Weights of a small GPT-style language model, trained from scratch on English Wikipedia.
Size: width 256, MLP 1024 tanh GELU, 18.4M parameters.
Architecture: learned positions, biases, untied embeddings, normalized queries and keys.
Training: a variant of Muon for these matrices, 690M tokens.
Each number is 500 + 40 x the weight over its row's rms, rounded and kept within 0 to 999. Layers, rows and columns count from 0. Numbers have three digits each. The size before them is the row's rms in percent of the matrix's.

# layer 2 MLP down (transposed), 1024x256, rms 0.0667, rows 691-797, columns 0-63
078:555503504529455489417439474450554504503556513463516530478530434556549464464488521551442533551485539457572439467451563462435521512499505509459478433478479475535439542506495538442523502519505468
093:411535494509479470500509524491432506491471499554537553503578461474444459517467483479532490532497473502454512587539474479548497570537467483536402522500505561464495513490537548411512569467475518
115:517527438475479477542472486480479509463488490464506542544486484524506554529394468464423427464528558488481569460468575486551549482508632509524517511592525484459536513450498448490482515566467487
105:455490516460526448494480578509508525500487489476427558515537529419539497523516430503557477530498578471498519514491553515553451490506540444485548508478559458487379469525447468462508435510466459
079:492500527578525530544490522524504481506486520423538545433474524567546512481522519507506496485486443478495482513528494460602445549463517500479545460558497444506454559491517483476422503524493545
080:498477498543443513527457528492462543425579484489524517469492480525547432487470584555527526558481528451458472494471429495536489472513486532501441578506482554435475494515412548511513524537555496
096:544436500546489485466500527541588495542446497436419530557440532555593580479486464504446503535453537535515487491571553480529568515492499453543507472546529515503429492502515466460509526566523481
083:503462565546472480560467496487400467509522509434512433568484498400470528545480502469501488489540569562517535452542485542518462517460441526493578458470520491537488527497536552462485488551471544
113:531506492535548543486524498482506465501464478414501464447591496488498451430540483476472489495476486516434520522492496536485494510434424530480608488558539523527500516493503502532550574489441512
109:510527494527583495509492499480493557459493492499525491468420542574555405399517513545527449533515428525532470466503510492599461496498514513476525509493516464486445544521507543510544461459474573
127:516494485546497498470504473466532426495561593513570470438470568527519487522536380533556484530458445476477398469509391413453494466493448515463510511457500526525533480543646510543474494521554534
159:508545507542483449474538507496528523546536513454454509442561507455545461523433491466498528477527474527534517450484461476447557522514517503477433494517493490521447504560550478517535436510464469
093:469552479521482503492452511541462431504524532493503472557512502490489546474548497497557479515529480502469485435506489546513555537473431509494559521432507451579553434515523471528506457499519535
082:497471447488488502505489531505521474466568461478480565484507473526560474417481491485476547540479496543570479545503543544492495502462494534519490571544526439470527543489486536556492547465497487
026:544453481505435558493576495466563484520467480489507555509506437519533502433481557524427493537473498463452496505575479493546529501513515492527506457469444456519495513549520516519461432527460481
150:438436472476445445495495466543542465474481444462539577590432525500525498519464455455514536514475478548446481448527511557559556565484433495495448533475484544564543564488500444545542501534544501
100:465522467534497467483456471499553531530419524486489563392546462482497481484439508537597520515486458481456508550514515498480491516570496474505499511507521564510547561475474521505458476499484528
002:506499440506476493460613492476401485531430566518525524453507498571570490549475494489500478563556458549521507592477405542468471548513436478535498459495494468444513520451486441594425455482495539
122:537491496432473476591496503496495553541592548548522481542436564471584530459479511510514580512440459480515502493503524539437519497555534505534551510492460476518517430546492491440534470566529441
099:474474543435473462460489454463510440539528526539486523502626520471509530516469457491416451420568443431451512505477507440445449553557497505482514456494437479463543497507492538568523506568489463
089:547480495460556484452444533528521496474450529546525574571577530514519509424548437481523536474474503490503496454498460459493431505500504480489484469488515503467491468503470508456556481424535542
104:453519511530452533535504495486488488458482456547521549494548483462545482463582494498440511482599545531426470543528503466528493426476479549530465538473516513522554507465426512552510552567549557
076:526588472497517524483448500565531547515503474535502507567579533449526517422483463464493522523488488528448479456490508575511600422444487509468488480508512414542474450566455467471502484487518498
105:511505460483494542476490575460513505445513433473493494390537537570489463506399545570423497522529483571535474501549551537448561476505499528528509421516500487502453567506474454479518544474541484
098:527508495521480526473533510489458520543465442500524423447479553503463474547499525464526516576476538508467554584453506542493518527493565475544457491505415498478463574530502481529421493491539429
111:477559496566502455504653526580498328518511497544494464545455539465555484514458530490495489493447508495489475455472490541457534456503556512503460439508513506474484516582508495484465486498541526
069:549543442491577520495563515499429571548520533578529430553504498467504476461549461474474565484522512568482443484442497537558474460474467424467570483480471479508480514515535426515535492501506474
105:495545483421535481511461516453456513512496532504436505460508490492489500436460447555499496450511477425546497465561551451504503525490500422539495470462559450441476482505482479541482451457487477
112:500416540510501482472508506503442565468528484496451522477472510504462483430497495508494458504588511498458476455547512492560478512450532435504483545522505517508543460496489470436467538474492525
094:432484455487487488435514541520576461516525556499472427417400437495494474527466479577505547513482478477516515522484498530545482458540446483503622543512506511502436499443502482470541530494508463
085:493536500555485469490488496434436579491454517485515555417528517512593471538478537456536468499517474465412537506499477458503461472559524551547446523513483509514566527482430575530520456476498460
103:494469508534475455404523527478557571492425548448540482487469522503554554444417466465475498570519444475469517525510592480544478470494524502546495512430458458482476537488504574515551509498552446
108:520534475489517516448529518551462489458479480532437521518578480461508482499488481512526531516447502477415452466466450473498482455457544552531472495396508550466476512475459544496490485550465525
122:469474444501531472480460451544542451464492476463475474450528548562524452494510495413547455508461474589488513522612467488429492500521564535543527579535444494424523500529505491508509506484477525
085:507510458502445542517476485524490531535512499446543474555503542545493470508486508467407472519591539475481546466452486510374488526497525467441582455495449494542488458455548515480512502548568528
130:538497498505518473494488481449553555483442488479460529486551490572477475505557523592512527529492414502459528435487490497497471449528496535505584439505457475475564497485503491485505456466513441
113:572506492487452403530546530520455545527504442517456539486529418513525533451525476488460559440550505564476530536524445465469491511503524503516502570510513493482462529538523503420498482418494447
082:566546542479513479467515395471505514473489539523530575489504501482448501441543500506533501426527385512504524462462517489467504436497515478481552540550506456496522535427538490392503545489505448
092:515506514502561493519490429515427499466389537526528492570461483445417528480466460422499484424470489544562495422499503531504507488485471461549464514550594480470554553520597496489488483453488476
067:458523523469524526456507545508575550469503465478533543479539495525509497375508432513527502523465457553526467438554471492555572446449431523464554566440534456478494487472434547539531483428531524
122:512518440502499552564445549409496431527413491531558543530517509472499508509531459500461469468457495519492467503553487560600503446493473499468523573510435536559476476536542490510567564540536516
109:512458481453448476416492511494497493491462464505526486510481506558510568512459526488605450558457526542480560515425566460505440532542486509505439561585583531484474525478462498488530491506501530
093:529565489525495539528470453530471551526608542440463442549487518493454445488581514513466481508536483431513462478510456509532570485454528488482513519531462567523447515528510524460488528486563445
089:485544585472471498486562560518461473502591455585517553509548505435453499490487500474522522534561471498510542441490563538473480526560465582526498384492520553442458500530560501538513498464500518
087:512483404513467525531486445462533533504468479537507528430510447545550481521488445447524561469505512509495484496489497503458436540572502486517482547500495539443505544472470522516519522449523547
002:481431519495459464526490551399461539540523433407462534509512500495540457433511456517533481603516511520468432497521551538561513518495518547572483468567397547477500568482471469585498495507548512
088:513456483544515483457454464564481508518531537491466539552483525530486477455501484482503519490545482475497469462456460489458420493519511488405549455511484532430490432494542487558548529496536542
137:509499483461513578593480543491499493516512500543503518470516488490480553427531444475459475589594520595559554540455480470460511565483542518522417535496529505473517564551504509513551472506421521
089:510465445442427513580449502522527477507405505469492414544472479462530490495539476532462486501488518509470467482519487425469464529493429480477474551432515542526469492477473459539532487484544539
097:498518579502556552506445515454484486497572512497494529566471476530457541424519518515530493535412527501598471488562513526505577470491532486504486436583521438448543499512508537517458490487516473
068:485545537450441479463558540525544564506501511488456516425506529492522556552498570531510492596502493554502458468504448511533526486470540526517454554497480526467502473488466517463443458522502489
090:481469524461530478545481523525619527505472472458511448481446508484443460488477508511508478527519505521488538546515420469529554492530466522530496484533441535452500486428495571508537527478466497
085:477531552532514466505499511478497459523432571518593544496488448517456549516501468526525542524464541520529510501519464439599485515445494440572467408507532502475544521496595468475441504479518503
108:527481529489496538558521473486442499452487504514577509495521441440482525502553491523498532488512524458593440445522437467490425560493510470469492443475550522471552459515599477528456489509524613
095:477523483500489504508529519540501571518459559520476524484450489503494540495535470509504401476420509465449535503590422500575463514476545468513538508512445529444556541484492506496505507520506528
106:527515564470519511589563538430502475491516435555467453458539463531518504474463552449504482540471449458464508546545507527416496516545531490563547452478425495518527540587467489547490537483503472
087:457538518535445468495438478489593537526521561474431484530515466490485591449501445505493484573459559510608488468564554540511510489480439498519574489521413459524517579516520560510495457538527570
100:504479528493443509511458492425500525491516463479484544475595499541550355487528503558506456556499508505508549506462464536529433509519520569512550516422428527532527476566485462511520529466487528
097:483527458536515462528487540545458528489507521479492464458521596503590474488526433500552509487487479465483465489552478545505426444497457556488499490443446509586438507424496490559471500528466553
083:528568489480499544524478507516479461442510530468505467537449496495495472521476414557533549423495495591504472543454529521504550522551502407472554605522509514543475500444517512527405519536450556
066:555489564494588472535475452522595493518477524509461523532465501515485516467480513511441516468516460475523523508492515473543495468512518539479542400576508485463391488519538455515509464505482475
080:546481484405539528481489543479449515494556566516474533519414563587403452460444487477576523523547431513520557544524528499449545494492508445401531540498570484456506495487446557489499493469427463
084:448460505490635524542509542503447481481503506546532525519441445448503522413540423542502554426483465530590505532440561502594500490567564444509520484543548436531468462448507396562504454471494459
089:489496484516462492483449564496475450433476511523491522498547457537534485521495503524515567442471490490449432463572495530506492635496421569479415528520532550571494516501517513503552518550495499
115:502479501460502506483507516590494583578483472524542467478492528491450482424414529507499532473489461531448461491502452486397503499481493432512492416499492436586538521488489469516498495466493506
072:480441545474458473532540561488499517473483484532554483478514486528464433428539451464486485576608532434528435482545444463491489519516525494507511468465504499401502564441519518487528544483539490
080:486511500542511586548470426458522481515479456495565518530532503500432396462554456519503507468474477568547522468541485488516510508488488546559584465487491427542547473472547405529567557561509522
104:534477574525520484484494496455504543482599491499481467573485505501462486540506526521435596580451483434477517516474498489506536514463512514503464462510525496489471510578513615474471517489517511
109:502523589455516511531542509502459496491541462555468500550505516413554514463564480461497447501505473440495524484495569558469516475475392419570505496460443552528497522468513509555551532483504475
112:539510453547530436459472472452533532492456465490531483503519495495595541515539554470461510448443519484434544482468436480500499508531571461528499570492471499493457473521518453493482517545462493
109:510440463491518487500501509531472520479541507435417577464521526466482564460523533529474509456558464483481471453437581515522434522529536498490461461445562520551535474442488471464517537502592475
088:486505597543496519510499505512473445483469535538494505547518575437537494545500518480508460478587546514444514528526504472487457479482550591533458471531457533526489452482486522475456473563500545
102:499479508502409518535492488476588537461439582508480539542494401519525538473534523516425550538465501523490471505519502501517476473515627489513518541519466534561532501519532500503506518465538460
088:492536562502602462497472492482439512517477537554462568524556523531537462486539452541510523486535402438470507482518472499509422499557497517522519468480544485549465542490448483465467473529446484
119:483569447555547471511522532457510560512398500482518521509512498544600513533465506543508442484429484509504518477508511484613534509476513504542505476553558482506480495514517487494546542536515490
110:525540485492468472519561488539400513515480518468471500499503538479543500541485430558510506496493520557422462464455521407455349503480459484564568478465521495440552486523490452428465532495559546
002:496438533449476455524467533444470539495499470419481545531509504533529502403533442498503477599546482510494433503524544479527547531459538530563487487565370502489479600436464457575535526496534484
101:506549548543474521511471528463510464496498501447487576505523488476508554484531478485542519472510580498503465504490455462495457514516459502542538516522516479581535496492453479516513429502501552
101:490602550506462506503445455506494516459505532491513555508549510489446475493526492487517490470468469528485587556533478509507589504512545339475522545532495438522520500488501477462408498448477500
067:462478575527505513562529617489416504537410528465531493487570466472428552494435525477456531502558503502450502564505541440518423559523526514536489479560476480511487536461464463528504574523447565
070:585528519515548521548502452534536528521595499561563421571443512491458542517567539539457471497525468494519526439480418561585528532471575490569446480510500495549482485551503521471506445546518513
094:504450499515484539470488540500484516476502481545477553514497457542596500519480520569436449538508510465483564490547521415454495555500585513554514465490506491510522498457436403521529547481488573
100:526527500581467452498465429503563532495530543480457533577480517558496542509501476495486458516503549485486492514458488442542492482491570506457550473535445497505489435480575504497494500541488566
108:507487533475502512530486542496486527508481544455491492534427467410518502427516564493350459489541480498496517450469499523461522498510516506605484442471440444511499491510494496555528493513554546
123:496500576544445474491580560520518446466535478569508493502557505533496531522486463517527482571530489478540513554538569495412511486448503470552482477422484531465453461467490472494485476534483524
103:503566525488508526448535457464463539517489486541539453483549469362506397517559478512503565478559476475537536423514465567494458433462503493497516557453547506497494470490495502446487455464492483
049:529514493480447504469558453515514529509476504483475512421542503466487563495522457475525498526442435487532507493547469494535501504481511497528486532523476514501386480559466510454507464503522424
119:514536504485515498527451499491514480559506528535502589450547502564470451497497458516487577554467479574525463492486442533547450502546569491490542479508452538449589512500493545493479551453517421
090:461536598462543436481479504474556514484526549500451472546486503483453526484473480479502541403489459527507434480525506554460569631539447479477470582535532451573407554516481488446411514501466530
118:539484538501472538525502469512421545539540464413441507563546436452514500487509462472494451522448471485514474574558453550477508479513442527433492530597518498606489491528532483477415462517552434
086:490532504521552510520391536439466521500546531436512582544519449502521387494532467525473556523543487489509494505493463534546475509507516499503462496477529542506498562484574486474521544520458501
098:506465521509475520552478479515535484498418482533505435503437533493552429485474517558493584484457498583500510493485525583574424530497498529530537529573406515524475510448568512505489580482576555
112:469547604414471461474509474431512503463534562496452485479473512439490585524491464519496463438530487474478519522482517461539539505522497466528538443467548455479558487531423481502498480632539487
092:464511499545496495508467460432470475467588498405467529463506566538471451551522569452496472565445524449557485496515539478472564517447466524472517526515429523525506561524530599523417494488500525
080:488504537543471548520479528526458475444496513491531500524465495376462460477520484471484506452430498595529470455521494517521465548503433555485578557536548466541519489514553435530499555470514495
091:484487494487499514518547481485598463526459537511472482520489503524495557526496470534510463506496478495515540579469497471555522455455469504548496502493465525468554458497377450562468498501466474
091:485521478463403511499507552481563560469582549475460581456419450571532544504484542440490421488502497508556449467529501575490539529523564496503470544530476528469524492550545591498569486550514563
079:522499538516541459478509534580523561498430506460516443522498522528483487510473545433466500550463530498523541491409488483503454541495521541524499486517516402516556476468427527502474502528497531
118:425498576473452459475491469502548535539466534577491551438540532414525473514531532518519501497468455469523439452582461491490456405535427530510463500528557472486491476523443508470487447443474499
095:526499516462574568494521429502443480520450505491499476451542600500489489448501475483487522471527462491529478510536484455473511434460494462502518466546519457419526481505445494509497514480447484
107:463505458450519483463496609504518490484463559469407495491495514462498470458504443454530502510463503437535511462510558524457453422485453504487600456576497464496411446631473498484519470423417544
120:474462506476532461562536546549495550461476506511502571508509500458540539492449521507484587519440549569474470462546513474486495527510387514485531442490478485462436531443512477525459534476500544
100:443570517435529450466572552539465503518452496395496519428419442476541535542462464436442496487558572515502451525488478516526489497426466497539507424403414477527562511480520510567516506503494520
102:415510505535475486438560530530499477514477485544558515496524504491460507509520525524520448428462527487490495470525510548482472462528447468467495467455525464470464448444486469527522479463550520
081:420482505509501543450447452489499464459492532546526455469506489544518490531516513440515496534450462467516509515490448489438429481495481480453516497429515502484506561449513492516526515519588495
110:515455549519473553510427537497388484542534478510472416516545449602488501432501456496467537521536442571514495576567534467504535495471528499480468446477493513466523423537509489491496499467469447
002:520484508470487535482606507552473501496465574530472513563503480501532458453553472490487500576554456560474526543520462537492481521454556571509538471444504505492463545504490537600549556528420542
# layer 2 MLP up, 1024x256, rms 0.0764, rows 692-798, columns 0-63
092:581445510506486503508479462539620502494514490487515418494419541555569525479520530544472517465531489487551461492456506514476516471462542504497597489524501418504493470533468441611500505501511470
114:496487551557521531465495498525523460512507471552492448462502501443482458464557557548576617539526414510491436550539427540460456537486405513501487479427494524546452520535499558512501486438546538
103:545487496556476526508496423508494502500511515518560438469486465555454476479463580488468545499467412538482485506523419488501502499491448532538482512545397556503636493473527495551519565509578539
081:477469459399466504451504477421465484484502451568487494518506449437465533510532449480512497491549535552496580529443506513386528500509482527460475524455495543522558403520447530508605472444562449
095:504496497451525497461547470530529443536418545532509478526489503498450558528529478402512451430550467555497528515528573535464475518495517483513553444483550431568525487494540480488493462468428486
100:483509521455531515522496455450418520464541488534573482455535467496375437518509516439548488413548469452470501531456446529479421496491476534463516520468447468539562533525471522515471510415475482
097:505554441456554530428545531494558516479434472538514561426511529572515482445478466555536529508483428483482474568478496479542550499573526518510438550525476480461490483463479442509528510423515476
099:478495534492468500546476515557549595434604486585490525517405499521531544549477492532557557494509487483537480510486511442523499522550537467512443547402461480503499489497501503522469473490585506
111:502456555461452498472498496516501480539515520511432521538571454438465587607511511444492555452482609500441578531476471496407517494505498489486482457536486500517556480512465459497413555522557444
113:510474541457490492532515548524509563466476433526458511525511423472446497495464629458484509449587517538499611539509609547512495538473544492547505491535464480502469500466381505509486512514479483
098:494467467478523568531472523476449461458481476512555484554458491499457570484535477569503482533455534475496482493544545527523474480445448496535567477478515517474567500435488531508508560489558515
098:564457551515525477550498474483532564479484550514435462482502476545489460517451492523462492512459500507517523541440501434506438466528586467522507462591491538462477505470495500491510509501508472
095:488514561518557537433535455494483518495474504523515454528506516467431494585513509526505450465517500446401518450507440461493429476552496468478493445507491534550505422532502497468520469536484504
039:472513525432530541419502433552479453482441492544481461525519508483429513602507504514497512535482536537509452468447464527528501472447421444467464551535572563443499440473511535427458476530480512
114:563560518548562519519502542481447537512544537534484459415549507477500468474527560538496513510517525473530529557495453449457470464530547535532577460537523515467436435499481576441457512472455499
111:536457559466504524525518527508447460485591489513498438627481520526496529500541497501465527445490580514501491466501452510532505480430510521491550484494479440487496432531461489504531525489523499
003:480538510432453458509493500463437476489497519477519512500491491482463515443481441449414496466475530426547496424477493482505448500484463533503483491432461479466547489520460479426474483474526482
115:449527494541533495432499486522468464489432449463441541486596465512432497519509449516483422488510528486490491489559510487556485508454496485480470506507526513458520584452539516565454502466468555
106:534462413569531541546514560566522570470496464485508511497423506503470462512506554506609563604437492552550493514522477574551523456440472514542486539466565521523469503459528488442484497404516493
095:436500504532457483557540456473481496499521466461505418485479469485455531546485573533488470482524478519461518545484523515477528443523508499521519508499486535544507547508498467525403542581468493
101:557481481454530497473522474516510522527507538471447416483443550531442481534399466501544469512422467488582490472421486541493548586521532495506520490524538429500461466539599495417514451445444467
089:473458516529472447532512480468486460476494535529520451454447480546467501539519514517496472444485511488541486542496531419525413569547525441537539494465475616473574520411553521535509491541540482
101:486466523525503455540516451558467493575486560542509470642477451426483525529587451457562521446465533464458485441470453499569466467468506483460505583467523567504537431507509546508479463506466544
103:479530501475525459522474496539551475497516516477479551521530432503513496456516420518464503414557465500572465468539496477473475496500476503456547512502565513480540459465528519520587492473478541
086:543452517456482537482416499400508607458480525489518562476531447510434515490544447487515523505538500479503525517515488426507490557472454504479538578477483471532513513441496502546504513484461468
083:471461547494449509491509493465558501426513512491417529478505513508489518585494539487519461530466477455482526494555508454487525512514503540558432538539497509499481486540492542488454501494486473
104:483460489565466510488513476549531516487533471454521498533483494504506493549507589476459530518468544555434520533445452545493496499525493552497512519575409520500514523513506521499486570537528518
112:508594433500487462532472485518574486524484473490512466530540477521527527549512509482497535494444497481518548563468494467446505481544447553507519491438485514529456536466508546558514478518538482
101:538463547506528556556512463438377508514490464538524538485592512478465472482561505387528463481530508565519527437511460505459472544427539486443435454501555507526586491555515510512489527473518520
091:536473478448498553505522491535534408498558514506490438592456488494407516458527502556505574511519524528579457477464497510515540514439467444436521509490515520499443459499525456461460506522542542
102:495478501458529535540489464492460462489540434584472498541519440477397459541533576470579516412497528523498550452504396494415518494492470464432527483538547514568555478493469458521439505483478546
116:504450481497504490568492474471530491523542506442571486501404499543469539467506512477514456482536516525545577528510563495521526552534490442488496504592493423552534480521510477541493530438549484
116:502514557527507521537569515530487513554567561508531518522423422494493550479483484632445538510561524429517488464382511500568471484459432484483469465439577534541482516484460482521505513531528516
091:486496517536577484496544542496528467475480501510481536430526433509476498500509497573588495511408498544522451556575541472613505530473475515588419509504519500439510512525469462506490512499436494
118:530439483571567553541498495532558479466529495514473496477510518479388446524440525563514478499498543499538454399477518490562486515536525430488459439490486414536538482493459472510506486524542521
117:453455516511600587458463426521556493503517527507543457490457558436442439530453554504543481571474499470544489466443536498537490518465520471512455459503517493562536460475473538569497560617483572
094:413449495546468529555509598531520496530512483511486468510488478487467508529478543504511477546475556509500472479562511541540469476442443514548438490492486562519531505545462507581489452509537555
104:476484505452450511476487505543584499553582478454475478466507515511511480491471575566457526562561499462436504580472504472524530496473490527494545495439411470501443441497442473533483500538453500
078:529473483545475440487497389533491493570497563510486437519483506479487501582485543513451473472487526477495537501446499476481394516497536506572501468608492598526465431546549487443458497573502422
104:502453578507513475474529462560529544479582501508434461501512500554481488486448569500549547536526520512530542524474511461412464556465517500524460415500551510498544523478460520543443452465463500
119:498496478521515497565490491531502535505558511493475491474526471483489408465534460475408608448518488449558469543532422524495536488473523489514564474432390481489522503530554500535485530507481513
097:418454524440494481493501564438501455510423473529516539469558465502525558486455492447530491497468484571479548553515508505488458506538434506537493469472500463488565505493449483515534482504449530
096:450497442518532514493436499543534520515409562422493489476495479573515483477527509538497509530494521509483469548591458513528488448452502413497526596481489403523536526522473477449516545501521471
091:450476598472552467461530547566519462526514572512501473566513557486440529474516550555495460482461557522530496487520493507508545461392496497505542465537529457525502454535501484514489489551500465
016:440461448449486453449455437483465441459465441461454474463489484488442452460446455458448474465476458454462459473447451451475470456432472479436460471468444463458455430453468459451471460443443458
101:460543479479513458519571544435521474542497451490521409446553487496491554532466560498516468506425483479487518574520551522484553486488440501589441512491538489524518505518456489438434479484450446
129:492493514516509453410552457532503498468521492492495483503433538486513464517469560522527482397405499425456516485530521525546489448508486487467586490502453471521495448459475492503459539494559490
087:497501537543522489389555487517496521482583487520462549467514524537481529482499509562537536523508465499527519558488519609480523485525519539510557476522492515483523481526509551479506519507444429
109:501472392475467447491557540567517503504422500500568466404520510471546426557506499500482534459571457485418509517467482467518420505478508532512506532415490596539476483508484488498509480484477516
072:507476474544554473518475434479481460554489479518534509563528514491471443468552407489471474403485548448538524486531537483449410404541489535468530414459551455516508456541503478509536421499543445
096:506511506535492488459536489479408446517534491539463564558519470512535518460530493483505499440484515464523481455454549528470434513433509501471520536471546491573523540621483437467487513512496528
100:503464446477471529476499484514514518473551430492438440471507540483542453476496547454510473438539476466473521537487516566439523478512508554474553529463437506543451478480376507506508476486456500
109:520502448507542490454493522545552542584531486456434505461468533570541480468468530455519487514495490524407548548495532539529594460507484564551496548532445493539433549491392527491498499482500410
097:536464513505568497489468501462518473530554429511498484503552504489460476478475455435538567462568513508518479493451551536464477483517475503532500508460517429575470456504483476510478436457483457
102:494494463467461472416472475576446480523501591447541504540471544469470514535516428555512533449558500537499500493457460476587524479482449506417492584489590510510488441437535526466496496540496519
096:565485501462556537467529491482438507475495451560567496481484526514535446531486519532532535443522436515433530531415424433497453518489559508474461521508567546485519395493452477456477526454491429
100:521478421502571510518517489558523469527491513539551415520439502462426613488489523477520546426510491500473448501534510457447538501514485464499478491554568469500503516430494554488464490512551504
103:491479562433510518419483468433540466504479563537521540536485464514413524517483537529501513503530504541502552487413503472481539506466510449482482490557539471433574471571499535400528445467525437
092:479448498524548472437505462439534527560501504560485517445506492511497491489545581480492468523507545422508513496547468513465468448433490577533409417542511495498513509557476477437550430484534483
092:433490424480447500453501522476408483483470436487521471456564477508537457489491464464535508524518510520512492524501462528473454509455464460499482581407451557479595507478475548472496529511543529
088:462508599586440480497489519545541486541482488473504497555508460417576538525608562493438500511472504490488451457520453523553495478505475604549498449501441567526491479542533448519559531525547545
096:503480483522384468474487459485546501550488456462452486460560522533482426551460552486480507549529549446423527475507458499397502549430475558502485485461475576518461558555489572441503541488484505
104:522507482486565534477554436444490517533522532509512478511474532460434537507500491502507437508524472524512532514430521456501491367494551438536544471477513436468537506518435479455447474503505446
102:549496522528518481483440500404515444379507518453511532535516472514601485525564468503535458519527547463527571472463547492549520497508500577506479577504503525408461448534459487509507501519534508
088:504566472472541499434538425523524484574503533473451516527505513457513544551486539527493507456447505567479545506478545490515540482514478504515474526558461475587528419552470488483496454465485470
085:539456518482510407466534544495503529531557565484427478502462460529519559534441518486504508507535526409457488518484512479494511455487531498465432510503516614461450591531454559463446455467494479
114:494485424507493502508507505535467457524404517499538531438509502499541483451504491474552394420561485551506528516519507465484471478495517477523530542529489520518503518390459410534535506519506498
102:488485437532510499470472480484508528523439529468546550504545503574453473520467490529497577534497499542530477521508418411512468511534555535488505490556486390444488482541502449426479479514502437
113:437494506471500546510527532577499522493564517492441506517466485504424459477473451493551513581535488525571505533533537494516500500466469543502485462520514524489556515449460548545506504495547531
108:485527487488507517487469476481473496477446519531544436489462453512502440561437456507516528539448501506508557548552491511497579509453464495507548516545440476481476535557532544560485503482429543
097:501488442496482524485489515527512542533528455445489484420509481561436509437501447506513506497424425500503492535464513518535536499550430420474503478462513491454495560516497492496542534416477496
103:455502445522586522469502526553395466528503459521484493443543567508476505535463463530535477486518503474530467541517519531496495469505448504524497456507566444523456516471523521551514404490419560
096:477433467508424542492487472539530485499526472473491455477459477459485526497492522445514490555438595540501463509471533521508547495451483484493512523522442521491518461537551517546490536449534497
107:509474538462459513506540464556521453495616493520510487529478536442417509453490481441483521524574488488513489495509556520427473500535497519482504477471432500552485525464476533517465444462478477
107:508462493525570495517460527473616521461540492562547540487486436493432459446524599449516529486493462444541508569537467590562596524490509535461459531542465494561441503504516504541498496511450447
013:443462450447476456446454445475465446459467439460441472458487480479449461470448452442445467467472456450452462479446457451471473461441471476442454476468436457460458437453466456461463452447454455
111:530480416487505489480497477510511503524488541559516414464475511513506437500501501559498499529478425502523496532513514495514541468473566491471513508469480557440475488485565556455495552511499475
116:504391472539527505458540521481534498545491504492494465465486464505516494464465512530495525516530535493544461421494491481470389462506472637525486449488548525473481501516520529527568504572525495
073:593492499465511478462459456522538486455549471529493510498478553485541473456580485505524453562447465480519529500469491534488478466462450454518533461474491443495494437543499523500524477476527443
082:428516432468482427489538542507455469496419518480455522419567469555497477448432414464514499469523480539530476537539562438457448486493511480435561494473492589487504557457528487493509540496445499
098:464552498501540472550511441489497468531508533482543471519517494451407524487524496497572552498518512523512424488443488576549482473493391508451485558514503529530496517512562562489489459516514467
106:472447516443550535496519542476452513484475472505537441434498450481497463492489494505521527485470480526502507519514470530470508528511496490513463514499556501479533549516429508551503496467530442
112:476509471538504492484501494514504484458529412553509516459540541592503471524446463554645536522452525503513483522470508474554491528470483488445544571515555571508458500487508510450468459497447464
123:470494450472578514496442477496446539582476506427512508432504478487483461486522541509484555461479526561426497482449428502576477504528512555441525531555509484513586500546484545476477576461488455
104:509461525519480491540486558536557478503529522470483528514480533608495585486389533490515441546445540468453475540537523459516557557540511495472472460540444459469528511502458472542522540503544477
063:458473464546495449499511492572522471517557507535494443512476530498494415491482563531418497530481596478530481472473532528479475454504517518486534382471565515474468472490546513574501463543504523
107:525442532542500510472531485530504507477495488483511396554461480419492551519494565492509427415543512431449540491479533453459522493442449514515469518474555526569403508496513459504546462534506547
096:577455465502494483487525467558459480523478465550539536471510489516544473492561508453514463557513576491504558509473492437542420400456561537495535424531458572488566453498495525518602493491555423
113:464517493476530472504523551490575488457470538516599462424454533497477482542479520557501560489557530514512500450465521398528458541504531484582485465382495475409510509442462508552576550497479553
103:507467489481506520498566508564511469508472442581468397446444538506472565520470541466532462465422532524496505508519496488474507499470465494494558476486477398506520441530440511548491467482517506
104:493521505486520471426591512440509489505523538502514548486551467535473581537517530461504427498528516407489482513517464478362526458500533460450471450439555490493498492555446519447520443553438436
110:518441401581497531522493525555471505548490443536522516493534511519496383486499513458483543545465487518560498458525495523500462511484487515499471530501461520550431480476539553508519482367471511
098:541479499492504506451527513540553471539401504614517433525500483413459527543491449539460483479569483526423520484459488479496493440522508460494428493494591457463477469471465465423533478500500437
093:502554498469505458494558504498539500516516486502454473417529529574535534532425494535503493559520491430467542558490511450489507479503527453547457439490447504467489506498478576476462431524470477
093:515457498539517514482438516483412568580481485537512506514551475522460439468489472492509476484525518477502476495526482574448461548488487500399546501468545479546442564493586566504583528449523486
090:499465481500591546453489418564459467549445472507535428535533534461432450529530491546512571492482521558483548539472512432463468466452467478512540395566529461582530457508470449472480478506495460
076:457472520465494518485558531501528435449480432555514528490514484522507556490552463521587508529514420499499512521564480587525512480476421487500506565513488545501462443534524470442530474478491480
114:547530405486521552512518506431446474458535442415495455499476461563487510483422459485477517489542550511486588537401537480471571579481557459477524504471416490506520522477536508528484565559488493
103:464528505544435424517500586517542521473545513480471520544466427501534515540505524506493473510492531524490530502449511548522463554541504546523509508442453580555484522472555527530477472499568516
099:532511547560481533539475429465487476497542451525559502515500493537539536498504559538476503484513473557448484527473420465565526539496531470528399542417484542500586547410495454504471565577582492
113:510539511532492556442470446473491469521560497541485446472470490522460455516537451494514432472551453454525498519478555544537544459494566484501456540477519524560568473557500546466548480547557497
102:578444503517487556574443449479525521457562527581516458562535556514473464497525522587546491537440391456480538439497505413468471494585551488471475543580569516510478431501500508406531516490535461
091:555490507481563531520434514443508512529540513404495537486476523498506494481456503477458526522535498513489483525476497441541515553446548511537503486500451545510560572554502536457471486489490482
092:524531540442517459528521509530494515500526508433482493509477500472470518481552509546509522462560531515504472504487546520553572505469511547531471496600506495548520413562477516501439482492431517
118:451541451477558475510561456498589511477488506458550556451501543395463484541524560490539468462476583482433526483462503566497490510490472510504488506512517516520507532494477523535510529539480519
005:462457468429446450455460471451434464452452472468452485471466501464464502488467452447461469479481458453418484467452445453494454487449463489459474487472440459419471469463450463467460456442470458
123:502477419523499539534491458510530485619453520444538530501490482442435530472459543440549473498475477456392511462514540426463496489585527502473436530514474501448584490443484508537513532503541453